Each number is 128 + 32 x the weight over its row's rms, rounded and kept within 0 to 255. Layers, rows and columns count from 0. Numbers have three digits each. The size before them is the row's rms in percent of the matrix's.

# up: layer 4 MLP up, 704x256, rms 0.0924, rows 143-177, columns 128-255
# down: layer 4 MLP down (transposed), 704x256, rms 0.087, rows 143-177, columns 128-255
# gate: layer 4 MLP gate, 704x256, rms 0.0896, rows 144-178, columns 128-255
up143 110:099197100120094153115088117087115084133092121142092100135095128109175168107096139103105156190123142113145141091124109164123109115130067104108115097100086075139122147170086160149123168128115148190100148106075112180108099087105168124120127150148106130079124160107131081151090150153186161132129114141149084130196185192149108209170137159203141131116162123177118100086074087121137124140099
down143 099:091099136090109102051142137115093105126093115152198120156168082115130091123099133122188105144116089155113143112141136090114181204134131102152149108161106132032178123083105057114178136167108174151118112137113093084108168141163131132113121155147102108125131152142123141115157156084101101095117150119167117092153168126147076102056109054138128142133112224158163092114121166125125127126098
gate144 101:123082134096146135122095098151117182156124140086094135196075182131156076072146100129078176095129129148133094153127065125115133146137135122243145134097091155098181113151127115105156179124141127113174152159104151089138140114173136127109130121140065114108126190149153116153138086136122118125123134204187080156130188087197136127129143154071141093111169108126141088151149123154124151130084
up144 092:179158108140154158131188127160124085113139160139124098137118047137151115123106173166067100080122140101127086152156188132150109116113133134074166109117141142165042106117110110197130086118136139185116128160181109144151101115112048131193135062100100164052134157170083140117172139124129182154128173153089196116130136161175102129117134139150125164149120138119124133094110105170130149175147
down144 097:103088156093091093146107133059139157139131132122109092131099150051085113139106105139166118082083151168134163157103040078061097106133127137142110112136144137159144131187139094089143168127122080076149156114097125160145105128109198064070164128110154145162087148132230138110137133163105137101109114143152139207092096131105145121161166147087129107093144129146138130127098135132083134088142
gate145 086:118173137104125167158101082178146102097158107135152076089081214149159087135197216122114130139200123154095139118090129096195118140117112110152135152143125153142112183150171155139144138057131150134134120127105134133168118164211101133113174162120182126142134182134106131156132143141120111180098086136108131194149122096099071095099093175101147112168096101145137139097129170159077074097126
up145 097:132155130099142124049142155104091181120038094112118106072160148124138161117112152127129103154085096174147181111149139192090164123123103162193188131053151157136088145085120101152126059148120149136112105200142116138130184167175117152134115152159091142142091099120151098160129077137102195176108163157117122115143177171158200153119170102141086114065129139121088135124161137152081127144117
down145 100:121158125115153140130148108104093070072139087162172105113145157145102085096207171110134123113161115128083150123144153121233145174107106084168116178112123175154118123102132148122153097120163171144123148117114161138147144138200118156096139113162169145101148146160110067150118116157125122227073127100072138156084158161119118067176126121098158071118122055146122117089109157162103118111084
gate146 101:128113156102128108156187125152094160084159076085082130085187056105152139164103186161181138155127076114164172099097119134130140152069196104149087159069138157124104150109126093088173094116119121111130177132118107197167179165161131122145141096059102141151122153159123133106139110112128103120109180141133117114144124173104099128149130102131158168109126115161141157148102115170145094122179
up146 104:107138113141187158136090105114180111158137178086104083146092120115178088121185170109083111136147179130075117167161101139100099131121106124141107129156114100144128074097180093122078126091179196120148114107101145077138110137161085119130105149139199129123197126087136129115117121200128125155135089172122191105131089099101148138212089096135124116190139166088150080135088158064147083140109
down146 097:107112110148146133149089106167114157123132134114089076075128088104172140165163148132242109126143095114126126127081123137103074145119142095125087124140146095167074172137095135105148104113118186162147175150134116154136136171158150093137098125049167162094111126152121129117011125147132114180110113157096115142194125166069165150108161088133114148103135113117168130148157077126145093100108
gate147 095:148157123144118145072094146122132096129164129094115096106120125061106152125103093133135105190147058148159136097122116195090098120154120129169097082115154098112120134081120172212161084173140146126099089139106134168104124160140102059090164149119114119101073109241097097165148154146122144126098139139063053117129064139117106119131118148146155205136157142106102161116100153186143143094113
up147 099:129194153115127132094172129163131161122111122143176149099183107130111108118127128148131132114115152106078176160081056073149097133060104134110129145113137121110141190124126164149151105113095085153152125116093158109175101133182143148121171122141134072154182107129122142127172061130172102082109096144183079111153170183096162114157109075160147107125098060135123123142090115153142075107142
down147 100:107106143162117181136125146128146105138163072160133117193119127091115109190151083158147083142160085169149132122174138123150115148147147101139161084146119154100124166129151142123153119170095114115167101106118131131084163174182116125092088124126165079095093074155115118191175187192167150112124140163082089135138113083151109136120103134107090145147126162057129091171149164135137127077135
gate148 095:168169166123106098081167118090145127094120118101214096090143174176140120135145137129064172144103145121142154094064137168138140111113113135165113103122170166105103109144136147109165139149197115131194107113118100146179125145210098193126147151126152137164123146168124131150122134170063122202074113133138114157167191092137110129181108151121111123150104167137144106098094126092039109124127
up148 093:105117165114082109087069136154147122130070108078090160110115079124139162111116180156151090111129125083110093194155156168173178124179119169107166137129110129129155148116144140116082153137135119091104091099065059175100100161168143103094152116094072120172163064133130148157178112152180186114120181113164132113110149140127113130092107102144150159117110148070083079132105153072199174117103
down148 100:131165103088137127137104149151106125125164115138189134169152165170136107156124145076092169185085107182105163117104143164130161105154108107114105101121151171100139117148114163065085204142149110162177107098081092144204122141157075152104116154113151194144145157189115146175136129119073162152102126100106109144143148115169114151154161207136128131120106110116091096081082154099135164127126
gate149 091:181112096150115107071082150118099128143189071120154102115103107106120116120100128106155152128143098106087115140179187140066161094091201160071158115097125157100177147170159145140146167178125161135105112164144136117143094077128124103125114106134148141136143090165133152081084115096170130110090080113098080099164129163109060101179152118069128114152160121145169167104094135174098136053131
up149 103:180132095098148129176095128135111117102187196112150149104162098148088106132130150146182118125129132109155108165190155142156137112104160155113136097083100143110114145139058097100086118097159107169120086158098134057160073123103153069160087121142144149157148128124122142092153091122147086144103108104105095102119130113086098070149156175084087136148187137158131125151119184085116148151153
down149 101:117119100099183135141150084141119084184150131111115167098129077100089162135090160149111092107125123137185098164109076162185186156112100117185084140124114129098138130085119132151084139095148093105149121117065144060127180171154200123154146181118121141097131192117119098100120163115091064121139139145158118110083155138156120138071082108199125153171129107076163085141177148106132141140126
gate150 106:117128157143152066148172121174135081136196103153096127156151115133134081151172195105113138125103096145133112073099106085113143111104186132129149109168132161073203095177175169153126177132076107136125095131133153111210082142130107122170126146124131159087097095110106132096156114180131086076155160150140156112178171109134051203105136089120120097052139131139111121105124110116138093165169
up150 095:170185131079167136103125089103150140089108155136144135105099091154136163177148163127093178182123147152118088215088136127108122118112168137178127131133047136146038099103133109173194108115138158118126151135167119022106115101180127150122153119097097152140113110132101094140102127145232137125090111088115138148133140143170111096125100183130137179077177147099162072097145141171058164129095
down150 095:090071186105084157132159100014117145129106123113162151135119169125118160132123158139123139143173127095127058117090136094099133129194132126137113161112190140133128143144065172129109098094129085137104114144139101139083131114094147139143152125143201111219129075143148125161149117092133182162125142166117122115106104111087172151178157094141091143181206079162134190125153083130213109166082
gate151 095:146091156116116125133169111148142094119107104191162129129133137039151143174164132139152130095147168140115078170116166144115152157080138145095122099164074139078174118157066109135121180136117084183159135109118096110139072147186153139123089105211138145141151112100151166146108068111152152047172130136132134123086113149146123112124175126193159081115175093155106176091158061063135172192104
up151 091:104142129151132135122139126104129163104136215142096138143092104146071169198101217122124070113146216156091152152108136078100127163065106136138102090117126119145125136101116071103208144030129161151106146133099147151144152138055111137126084152150150132164146139081123176059123112156148151121103144157054139150106157124112106133118149135107172128073160116128138103100145059133121142185119
down151 093:142141155145110080130083133157091103072085086106126130105120197160164118079163033116144164135159109149145079124128105147135136118191169116102090111159075143111157106134123202149114176121084150161163139139190100138096048141149098128099125150156151151109140091107173116145100141116094092128106115128176083142120137190150172123124107059119129071145138142129112152137171168102102141143134
gate152 097:157130116166094144160096068128119116115136077105174117177105179142109066129084210150177124111153158147167145192069125127131134163075160165113134133071142075082115138154074115157172156119135117155159103086138149160119131149104101174128131089124128068162143038139096097094148080135047102129123180070104123123146126114131124125130157145118098072154103125147128169133094128092130150119146
up152 090:074151141082096175143184097085126112148191161150171169107161176079128088191146188136103145116145126078109160148132141105181168134117082125108181124062156130122147102150167138120134138140166140143164092076120140126124132112139125145132095132120113121116197083063149137086136117102141156121087050169092197110103105127083162124149144187120071171160225102178142124066140145149107084095136
down152 094:192113127119090117095124197115115130100070106140093084132138112124112147155127052144133122154074131163092128099239123126067087123102150113193073139135099225122149067140105143088096066136103135169127126132125034145149096105101133084164179165122142102153108088155109168174173174110160116141083085118157080114116059119105167123175111130170119107111132135086110114178160115117137149124135
gate153 101:116123097127087109141139180087208102118102214105088107112139154076111147090118096056132072097118119085161102076134175073088146155073091158152113113118136118118096107104187064088141102090105151121104104133071116134153087148085149128078043098126081146113146173085091099131114095158116113113157074116143213102176130193111136108156095117125131129136143174170128154120141081092147130133145
up153 099:161110110120155172126127096191159149103088134111167099170108101173173090110134153102109160128206093084120114178143171146132106108144153128080140236185081113108159121133115104172125118083161143117070063136182134104084101137163113173159178141123137098123182153137096107215112145070109133102105123092100215170159098058138147136110171100128143137162134182133104150119147141142151163129102
down153 099:080133141140103094137113130147052128179100065119118086172104179090093067130112059222109189142116130216171066118115127125112176082129124139122139127134140147118119126164127164106107122178058109122096150128186060087109146112115136127114118155119118157150067060160134138137099163104115117183128143143143085148140164119097187097078087143074089124066131105136140068166136108107124108113153
gate154 097:161126112154126133113158112089098122079148124117096133091096110115170136114092080089143086141135149168143097132165161165145132124162136126141138146105069154093098165136138149143130043095097125130143169169099158165164151091150122135195142081134153072117108090131133119161136106157116172138153119130152149127116122023116150157106124173146116121053078108132089155089140136129177166044092
up154 104:134136164132162142098148129151154084089087137117061149123049180150119111076087137126158194158150064129127120117138132095083107139125177092178158125152076075136110154090091119092129175145166131132130113157168135139138071092148118150119128095113091139176087109101091116078200146148128121127102155087180164082144123111193129097127098105128142134117147125168162125097088131156126150064120
down154 102:088104151133113143070135152179159181122162145132174102096124154126103038186113169067167144108111117142097134149111117133117110106082137103182096165094156065177104138094098090124106126151163114129103155113119118151143088072188115141121092138047110172159140083097221130088107156042107080147150150166120140085104136145139131116092137095095124136163095130114113138136086119128109098147104
gate155 105:114148141173095102121147133155107112085131126119128141155162131162116090097027143080146160065130157163075159106107152112144177122138128173105123110162126140086108166127153150207146131141127167089141093221170088117078131173150095059123123071160136107155115167166172173137149132164161122128072152091093142109083156162141136143106121064178162130150134122129091170154101120131088130141143
up155 095:120119142096113152161125155101158107123141163196140151107170125168134126088147120190186177115123112080131123086181082082091175053057126097082089101167146166146139196157150125130120056096153119170173118161126142100161092100152082166151095148088120178147148133102135117171117133116160128139142143104081137132124138157154097167124122124141137187145142095131132099140145157125155160085098
down155 092:146149119088126130079148128053081146123042093062098106148105180087186085175129133099082156145128117064132169101103140152207116160165104154134155119111133095060105090130164121134166134107126107142115093142128142031103177157137069090144104110119178100140103087111172132095103139090135157146092169122082193150126081167148102093156112151113114072126135170152081143148086118125093151104116
gate156 097:138127159117161133138103166140173091089130085138190061146059100082142110198102070138068126160144120084086069142068135163108127118116157077150127183085085153120138116119160090072121149118157108166180169098144094116130133095113136140126106127120165156098142116198126141116129107141091125112165131144120095127090057110176126067154168096113105129129170136126201126102126151138149097125117
up156 090:117125076108123144105106153138157110113149142096093090105152098141128141141137126160130127097118157212161107101142180150076136196123106075130109131115167158177171203140122134128139132158175102125157132137105146150063108084114152135087089177094080105109128115035165033163142132163139115097103111142072133122153148111190148108145153144112088201137109135120096151134120109052132153152119
down156 092:059077178153149133138121095090176104118086131136161102160100137081141127145126122086115139128140076097110131136148144144164153151162172116214132144154087135117105157088112109095099143141118114196132123096098073184150145113114121170106170126145122160094100091206159181131127092156067123142138124138101143170133114097122117154129129141177157106088138114101151091141119177221145138073130
gate157 096:073117060109138142131111114071148068130157090178120106135122043115140173213116107131142112134191157147125157119145065163092131126138154067107138154102144207128186140153087156097101091155046146110163162070104097142173161184096092137113124104143137158185145177098147136122162115162134124108102165151118110156110195128177107171122187085172071110155151130117153175128140071115110114200150
up157 106:132145119098129126120148057103163114172122144132149056088082146076135135086069146123135133088136184099150148102154146129167136132169141127105082107098105214125157111079134148112144116152077129063074127149106081153087136128069076159134096074187073126063132151144155097131150165138169110118091135151073083168163109124204066115158081160170110131082167137109188105063119167140100173155128
down157 098:152128118056150122074118113158102086162173143174127131135136111120149155170087128121157127095146176113161125072151103142089146130062117113133118089118157153052139136104052202144121137159097200122078170109100102224108113144085113228131080101091118179122183173152158109131086169149100111149119180087125077129171127111189154168085121142141156115142127134132119081121139151073122106167144
gate158 093:073144107086146133098177110148077171119149186097133138076158118082174101143085113108171121149163185170116118142163089152109075187128081164182174086129167108134129105109150120133109135138073102101113130159098158166080142108200155158099126143102115164074111133099159130168079175114106133120143121152177144099117129070086155129176153154167093136138145112122125148112132110088096172162109
up158 099:094121116145134152139155181106119145106152105127199112101119174127113127141119150109102215139146159098032111109127074056175098143145141114171144158144133107121186074191116197132091085084132142140127142142140126127120115104177164162178126130141123165165136125101084179103139084190108077157132129125120187194134125119141129137145144125107118122155138080163099109144143145128105125112077
down158 101:120168190082107174156169113112074139168208139203116100165126098117108161119101194115135137158135163159134167118150112188143109203143116190126075123154142058135164102159130138163113138141065133135146147133070161086149131151157151159101108123113114142129134147122103095104151084077166108126133120120116139130132131130115129156120096161153153134127149161180126163162203149099098106120111
gate159 102:094102187130162158077059116140138126186173119123130126099130069099128105045072134129107169137098130097108108179144138103163117145118124114161133108170148170170116091076150126179124136181166116148123099134137138140067135072078120118141065132121167099132124162100101111094060104131172112174148096146131085040129112135185152141143167168129121134131187130104143131156101127189138143104147
up159 091:154152139131121136122148146144126088111116082106174097147109159128077121101157150103082207155192139199105092192125148123155120146150141088102167102128106180107056119106159106116135091185120166093130131108123117151145207195106145152109142205124117176146111108143153104109140065120156098141144107090138212140114181127119127179134149147112080072130164120163130167163154123158070122109116
down159 098:084116090121167099107108135127131148108089091164061162164104080184137185159046115161132157140115066111088145182130139166110123105118151163126117125142157159178149133150135087169126088122121104144101099175114104112094161126093135093137166128155112092077090177133140130127086113129085083102148157104110135064140124116134136171128107070091152087152155071105117057143109108134146161127124
gate160 097:194161184104184123191102159171158177120155109075110102173149123160131099079184135175117179109127143106123126177104114120094138148145122091150151106127144082112150137143136146126105129141124119153135067167164125120122114156174122163094093128073144157148125206077056082146142050169146131108166153160117078150180131135134098180120131175116064083165144148148122121102123139147088139171121
up160 089:158152078173124149121123154058142122132154127124172169166098073111179113135090102128118160112132161114115146157109158118202145184095128137075166127131105114104148102123134123112164208119161122142179155132164099142124119158101144086131125168157105161164180076160111095124137150169114133108109183096092104123153209181141111120182150132089114132126088111114119160161165114105147163131151
down160 086:152067159154116169146116117202197163146167107113154132153100154111086106078206143173065141118105135143135148110095132100035128110134134115130156107109186097226079140153172118131060128092132084113112080145107125102161104141138121140109108105095176134114081189104123160130130071133122087121141119144160124135159153193182121156067142138111077130102177181111180147108050154160096105152122
gate161 097:171112140098073135129127170101118142068027101151080161124087148135076111135146112079123151148149123073070159156147182120109084098148131136158140154099155173057146164077087159110119156121152109149079144166139077144098079158083142196155151109097107101136127130147140160165102129100136059091144111153061146128145121142096147149074174112137162160166067083105129089115143140132086131126144
up161 088:138139110066160251117108149118100136162129157156102190139141110105083148128131157112148160143116165130166136105179099127107104161138105108167086130086125082165096153111116048033141160115160177081113145079178114141097133138101129094067133116162159119176171103130162112108150154158133134135172143120103125157106101140191102030117124098148109170139127092083099163193125093100142099147101
down161 089:136109129132139080139119085152151113083089117142146086095122135122165060137121090159137054063140054156083113143100185126149140119132183204098122188173149184140161133182153208198124124157127073135126126100099135099102136079122110147149170123139103112109073127127090131138103116068148128138105138182106147137170153113157150151107099179146122072101080163152132127121136160114116091121162
gate162 103:094113125167123127138115137119152123100142160110083112198117140102147160196049130132159099201155136153121109180087152170079128117156103184117163085190129095133090115112157098096133150125131146171143098167130093113119169200128123142114111121037081122109035161109140055106129095182136102105119131130131098074097135097103106119173097086110062135170137155104130134083114057117137126113097
up162 095:138129106121102169131203126138173150097137107089056124152139103140148109128101097145065092170103128135113140161122146170146131146107124105142098101104117103141147114144081100094149131166145125165142116091151127143121115124094151160095128105101179099125075147090117165152053062177124144102107127098138122149101117096167159016117184122060168129134108108134098119108088107117125134170136
down162 100:143134144093160127100139100160169121107148114119121156106133167133082119127140135067096146153132081121168120123135095143135180149124111128144087184136117195102127121145084132146112157119093119111130138156087238124165132142122127085101178177158162140150153138112147133095177177072172158129125116146107189117170077123118101182168100051159122162103144108128144122111148082068110186112072
gate163 099:172085084151151059114121152151115132117119089171080162147072106153152117174134113149105080124128040140102115064085145138131178126128122144136155141131155106114171130170133090090194113110102182062183125108145160151167155088108098146097135069109122155159125137136149135125129109096129170134108068129158117126089111079138106105130093202136092122119161159091135135096114084115162156098096
up163 099:185140107195116169152104118164132147120137139155102145104089123081113140112086155119147129124186087135083150165110130160118149225117148097140148139112129084176112131138101131111114126093116143112092111086114140136157171146120158135104129117145090107099084125129087175165134136050083148090149146098117065070151170152089161100139114123124172178134115089110101142125140177111127136188068
down163 090:087106125163080181139122134111115137123111130135151185148127183189145133186122130131136073110086103120131121046164121158102184156179137146153112120160106074152139117157109068102144088121084194057156133144138173108217208074138135116090119120110097113109141126139135067130094154084121118177142072143107128142091106106151146137099121143169160122128124181132095166050097104155133124146141
gate164 093:150100092169136075108179108127113086104192091246113110170084154125147075158157094147112122089090063138074130112133124162148084196151172133160137154101156086117107113117171111134104079116151188135116127134099164120160137119109060087154136159165163109090054087172072142116137147058124182119133169142095100092111160111098130154130137132162150112115067131067046131141122136136183091120120
up164 103:124160214078115107200097096141127123078137197132118143100163118144088063168141102124133095168121145131099076089085108152135102102138045101125098046170160136137210135133087115115102120115061118129096145095145177084125075169095211095139097140165136159135156177187136141168074063103129099149139082137148088120148195071134124132082128127134136114127204103186135090202119164101141131132137
down164 109:110158125118144059128127073131120100116109138255083148112153150126146158140200139160127092123080141094134099101170121132116130149155110210175115153126134075045173123115160122148093091150083122150128121093115180061146126099067164112141172158148165169165083143126170096167095066105141131148149091145125094161073173142115150175106114102129125103107130117056163087118106147090133080082119
gate165 099:142059169132146079127171116122080113141153140172077165145106053117105174138169147130139135101122197109089133091133154084149115100120124112152125092093112130147157092136175130141124184113142149178127077123123138173136151155120151068086135149102133162063078063112100108137119140119097149089106086116174131146067104082082123149114067134153107192048216082162063158077085124145117121070164
up165 098:115118122137159175153137130119137096151135156179124113104106120137095091151175091129156155167103179188086130145100178153132106109167141111130084159139077103046216156156084163178154091117105151066131098078107109115170158105116087162109143139145157162111087115186110029114063125160175110089211178119072116174111155138145114114054088122130137143152169127121129110116111183105101133143131
down165 106:172030173134104128086125128091107159137093148187121183149127144092141169113147113104141128121129169125115112115130127072122095096090177161123122090153129170121123145169124121129118148087163137136166081175142152144065111116168114135124114071122152141086126046112100095083188193105126141098102127118138137092153102120135168202112053109151152124099124120116103138133081126104144131046081
gate166 101:175110173117152149168104105100097092167097146101116143064142071141141113074168179113058104158069108115133117115166157084181130164109134112136124158123080114130107100064123138087120168172156179153042149137125138108122156080096148110131103117153189061115115111119140117102084112077088149090150146125119094117163119137147032088087069119118130105134103123114137119203107108105144147100161
up166 106:140182152160106157124097126128115119196122112093167080189101117153104180113109129139149139090091112134135093148144159116144094238144113085144144199070146086146119139128136155126186138103212094167083187069149128107149124141139150000129145120083114148114104135133120097125126094137145091130107132111112111169096114120170116132151174180127166150171154119189133109088123204127113111168139
down166 110:121179139094138129136128157126050149165101116138113126166148128108126144184156189162164110102101212128174160119060103112175200123126100119134122151093097105143133110148156111176118117131123171098110150123114148197089161120103133055171126187047118157132106126130108108120101098092132185128120123100109122131135130097147076115141105161170104214134115133106155158126100172120105133163101
gate167 100:094110108112103123078135163116089102116139139133131084078114172123119071123077163075100129186168131162189088145126072203102096171140112078089118121109078223105200181139098117131187101160130129178124132168103097140169042106125113134099201127123164110109166140144177126134152156121098085117142091175097063127190118032084159152140137154096073116133151141136093143190133128147080141130118
up167 110:116058140162148088147126109182137109109185126122127091108163147187127134089123104141123125152152054111128155098213118126135117096140129120087172112126119080132141145131156130182095184168117140086165175111167085173120138063132152131161102080133122145129102070172104144158056107106154153110160178103113099090115107113196079047180120130176194122153161132131154113142131126135140147108170
down167 099:134135129118087106080121123103111123111162152094070098148128173100184130065160186089108165143124113126150074130074090145111105106146122141059138167153192188118136134148096180101155110085134196155162148146134090105117087115150129107092164089152187102122092124183101147105125147071090107128173154142132099108143131090144140110166180114131129172128075153119160114154099120145127092140134
gate168 100:154118156136089120161094109089166171165122105125095139070103140106127164131099144115118179148087171070071100132085142102093109188076121115168122137152112130117122091090189099149201124112065133106107148072153089130091159104124150167156116117134112129112127131127146135170120157128167123141184144118134134066148172117105152068135121151137153110157090094161107125115100095185082191124147
up168 097:159159131147101055125175150157115098139144105110157162132153115138167118111094093122092155116096111071159109136176026151086157084092179163090122126114053093111183138117173090144109118148126152108138149154100112150183140131118080099120134097161104151139138089107193113135183134129134124112207098101119168100164123118149115157101197121122153081089133164151139194116086145173085135131115
down168 090:125091163179130141133112130123183163100143121169085119084116153110085148102183117093134157115107128152165085141157157048143139110099110094101159137166179134169093112117174174097207105099071129119161116097121094148091131099188229136169146128118194143158163118130123093156033150117133101206137078123159109081106092126081162120162109122168084145133130107167140131121147112102062214078152
gate169 098:186108195128141104143133159136077105125158155151133169070143036143164200093119122116133113134073118164132114122138158183116165135115098141097145115131109138078102126176157132118143120160124120108102192089127145195110099104082156065178098105086152130163127113113134119149187138087105128145161109123099154133147114153160107093171148097100069119118093089130149146170159144127166092156108
up169 101:161167144142131131104103154163117189231067129152166168152068126141116183146143060176121157159091128136147151139114113148069136153157143118134146116123173207092122058114063084106138130131109139107141116108155092132101151126121126124176133135128140053085147178089112061151129092162134079157091124111112124123095056111142148123172102084131106162144096179147090135156170128100125096121132
down169 101:117164118099140083142090180116123197166106139117103179091155187121208103121132104153131086149126136142112070186101060130128136114171168094179139140112153154075138126092140140092158047138130113049110104076180124111147095104119103119145118120171209136147099085084133158162102132134130097203080099096097144080116142112138171129151158140043148119152144164118130049145138067054154149167132
gate170 096:117150159137099134140144190125054136140143119130076138124168105167160180145180135126140108119143101135095151135125121131143130159113150116172085117118065165092149107178111125158180150154105147049138095108150132157206136089044151106085150163134164124144099162142140122123106097130143143139087160136108081119180123165138075128100137028187139065158155150127094127115120150138109089161132
up170 102:089188144082102143147128151099147138197116129097107126170129134161128141129090142117103142134150095114126131083150169186119154144114092140108099120097145144102078119083134132157129128147116170030138081115157106039148157148111118214101126149123187149119072163124180060138069073118166096152106093116145094145147124086144087128141073104177147241145062180141114137074140133155069092205105
down170 097:145181153114135132124125105087133150086116110125136103144129156124124100118115098166124074139104184145161084120101090099116175220127106152060173115141106133096058183107096100134047116094148119106076110123109133112101115120105114154119138124110089121147098147123164110123123161168119109130183078141143156110161129102193109109162100179163108200128155140176170141167131164101097170114069
gate171 097:164182149095077110118097120141134126093095106190151160116121093137182163181111126137177110121101123182162135133164208171152120119088197114114150166138182145128151099153146107133098079091161135112075121117141189093129133104137089130124111132176156115117128104106192079138132106126106129117120127098141144091155119159089089180134177127111163185146130173069116150132089171124070069171131
up171 090:037144140103157120063124098135105113066109131130069066090114125139128147139123107056048120197078163172032108171137091108196112106150127155113172114139108105107168152159146179112138101149076177094139130088139083187121143195135091118129158147148052094158114142182096079083137115169124090103100126139140161147158112109111089167156119098166175115144160128172089110135150158188072123084123
down171 092:206119105143150126183110146144171188167152146133194114089132099104133110110129129200120150092193112101208164090153179143107113147112158140141089147114084121125088107144113064130102110125194116172123111146130176027155153083101143118105164123139211159114167131046117156162134114104139112097157135141130093108108137145071177142120187127101104164106123118135172129131081095104115186187094
gate172 103:210048095167112119149142110100141133045100127128151078119084166046165082081122044129079135131113188089110104167106117101130173183116096175146130081142067145092064109151123085142142129148164078100091090103120119134133153100138065083111148156101074152181157149134084107130072104103133155150086114080103115095147124113145158061103135165141156110119128130075118143119124099144141091105189
up172 100:159192141185117116137145150153142152106176126104119193153155127098121104158120086142088152114120128107111163177177162158057114114141147122115148102147070150176161102159118133135201122054123158139133141129141147169154102086113107078124135121123166163123132128089099087159144044114179094163136128132128201109122155136075069103075120116119163132125065118081106161064063141099155162128175
down172 104:135097113124122154090160135090142186119102158066128149121205146101191077169132128108074112135079126150092108090080163131139141118096165084163138107135110173121156153171152079133117152211062115110149112090153122183110127148107122157116145110145105145124129144105117091151102190150132222145140194100098140074164129125137144141140132090161156148118203178151122088092053131084100080127181
gate173 104:106090086087115046151185183118162138094109131114115128077066146147047103121131191111117160129104138089074148103132142141147107161056172204176178122151130141122177094147136097165105126123072139095122081155127196175136125154116111110132121153107068163169138080135101139111138153134148114121119119146165070120144132158139089114103167101204129092066144163114165127131138153157116150108090
up173 096:113119131131137139138126115123113105096155122119120173159120094144140113159115133101115182143170021108169148154113169138134144167163078106146172062091202152073143113130130089085192136107129118121134142092191136132089166074131107107107140162203099175123201146096082045129180155126093145147135105138165108157175084115115096120101141080142163141129163114080113155053137098103183102143147
down173 100:108177156165151118129122117147102151132094114153151140122126087098166118100095159191162124168135158182057112121156160140104116104125177119057093197142118164198102096122094153090076118128141144148169119140156151130205086150100152114116129156108167086168097170111127197159106050160136171083155110152095162156153153140118117123161147127095140131135111090142100065149168138136130139112152
gate174 080:176199167148154154144181089099113151119101138167134237124138142134119112181133137108116108115121105113128175134064113104114123052141139045171021089154070146108121186142200137128161127119140148086174092078127143084148167115083121154125133174124167167157144113175153141072097104104098103137173135129097136187132135136153138083150179165094128115064130122182088141119172138120122127166108
up174 080:099105158145134130116103136205112143124082126165046146193135154109089121131115142151147148134120160111119167133158120122124123166191109140215109082139132110063180077122049113160114097131123173150131126131128116126127147094141170105134136156170147092124140133197094084150159205124121124140133132120107088153147097147137155081076098075137124087171113141144160154127142157140172062168144
down174 091:145096081130122121152102103086161130124160162139181082083130127115150180114134119119145111151121087116154086149097147164121087146057170122035150147109136114162069133123223130102106129174140063135101125137110107153095132101119129132131139093132080168161139121078134096118119099137119112120141136130144134090108157110103106189154142165133094142134154113078114164118085091142078182055103
gate175 103:132105143187156167082128125085170082111184072144181115112097139160125150112130157148136134159142101096166143134141118176122053170151083171115125128112100171120122101142083103114162125104163093161168102130101169083133137127055104129138176099111087102113122133105114066151184096116142112162110127165105095160186114162111080082069140108151092053130067108122110170124195182159114098103111
up175 096:136133141106077109148165135127150164159119087064139099081170127177093184151102101071111139161115122091119102127154091069146112125144129107145119110114113093183128086119162129165073114187127080152127133115109136141168148095154198103139119141119100164134122155140177177204104178108110128120135117088109156172077129079112161101171131136136139072108087176121099092111138143128102141095137
down175 096:096089147104163156123139101185084137071094084178162110187124085134134110101177110137114137138106122161170159150101119142088110140121126121051125189141164122176156144060127089056139080110153099151117111183184046138202156145150099153151151063131139091126131157129117146081155149154152105157144108120121131086111155135116137135193131102141135118152160129142083086066162091101063101150091
gate176 104:101089131142087125119182126143156095131116112113146130112064117116209118075113108157101215140129104183090173115177125152048123148121142164118192107157189153146088132073116048121135124116123099126168041164168154151154122130167094204123137097135141160161084157167137129153100102119148126160094133120109055129141149133077142152101139104085142138135093112148060162093187097144133099171125
up176 107:126152099130110165111135106135129096166083103115125129158134127122111109126117131125115132129100105107159048153101117089157080152108087166116088114166124135138116169142110151155169135090089127143096137142109124122134109145083121128159165099062135128107139149168194108137130072142083102126121086153159056134163116192183133200094127135115113082120146109160146118065127077133133165143041
down176 104:112088162153083153156146114106166111159140112084128178126090158126181154147152123086175107157072100144128174183171113154118098177079118164128170171144126137064141115177131151127125112105157089116122104100118128169127113149142171136121167111070153093131155097135177132147140171153086124155137113115163136129169074113134172115159187121045127122127107136108072146146102074151088106163129
gate177 100:138048129088141132135121077103149110163122092101110062105108183137120154115153134176062133203154090143085103101063110096141140119149192139146121142115126154071169160170143146124133070169073122125099167105107151148174111101162124142064170133168107143146127137149094163077081113120131173147155136118083095207127170173138089180172103168201154131155116071167100119122071134166164109131135
up177 104:151126125170097129146127099128150182130130181138149127068106081172148150136122146162147118093119183143120105129163168136088167079116133052147134127161107132126113089078132149201125099120140152086116115121134181138218099095150110114076127118169167136066171134129150132095062086095194162079123116206110139130090120112157139131137086149133138152129148079190063111165150190161226140134077
down177 106:140149096146083125110144151141146164098134154064162173141145118098136084112059175141138122091083176128119105131213162175132089129111085161096082094143129123094045096108093128131133181101168179172138126148170140134145127134133141142147100128095093148082163132111160122119128118080113118135135143103167202118108148091074119103077142127099106129157166155157152132128146159134056124143142
gate178 099:175092133144152151129134132097147147102161125119149143113120111115100060096200134093122104154134098178111167116097145140139122130080150178163131191138153102147068113147094073122135116082129102080193084128117162174102124165163170140101113088082208163172122131138151186106111137127127170197139136096121087114049146144099142065081086106083100149098112139113130192116076089123115174124135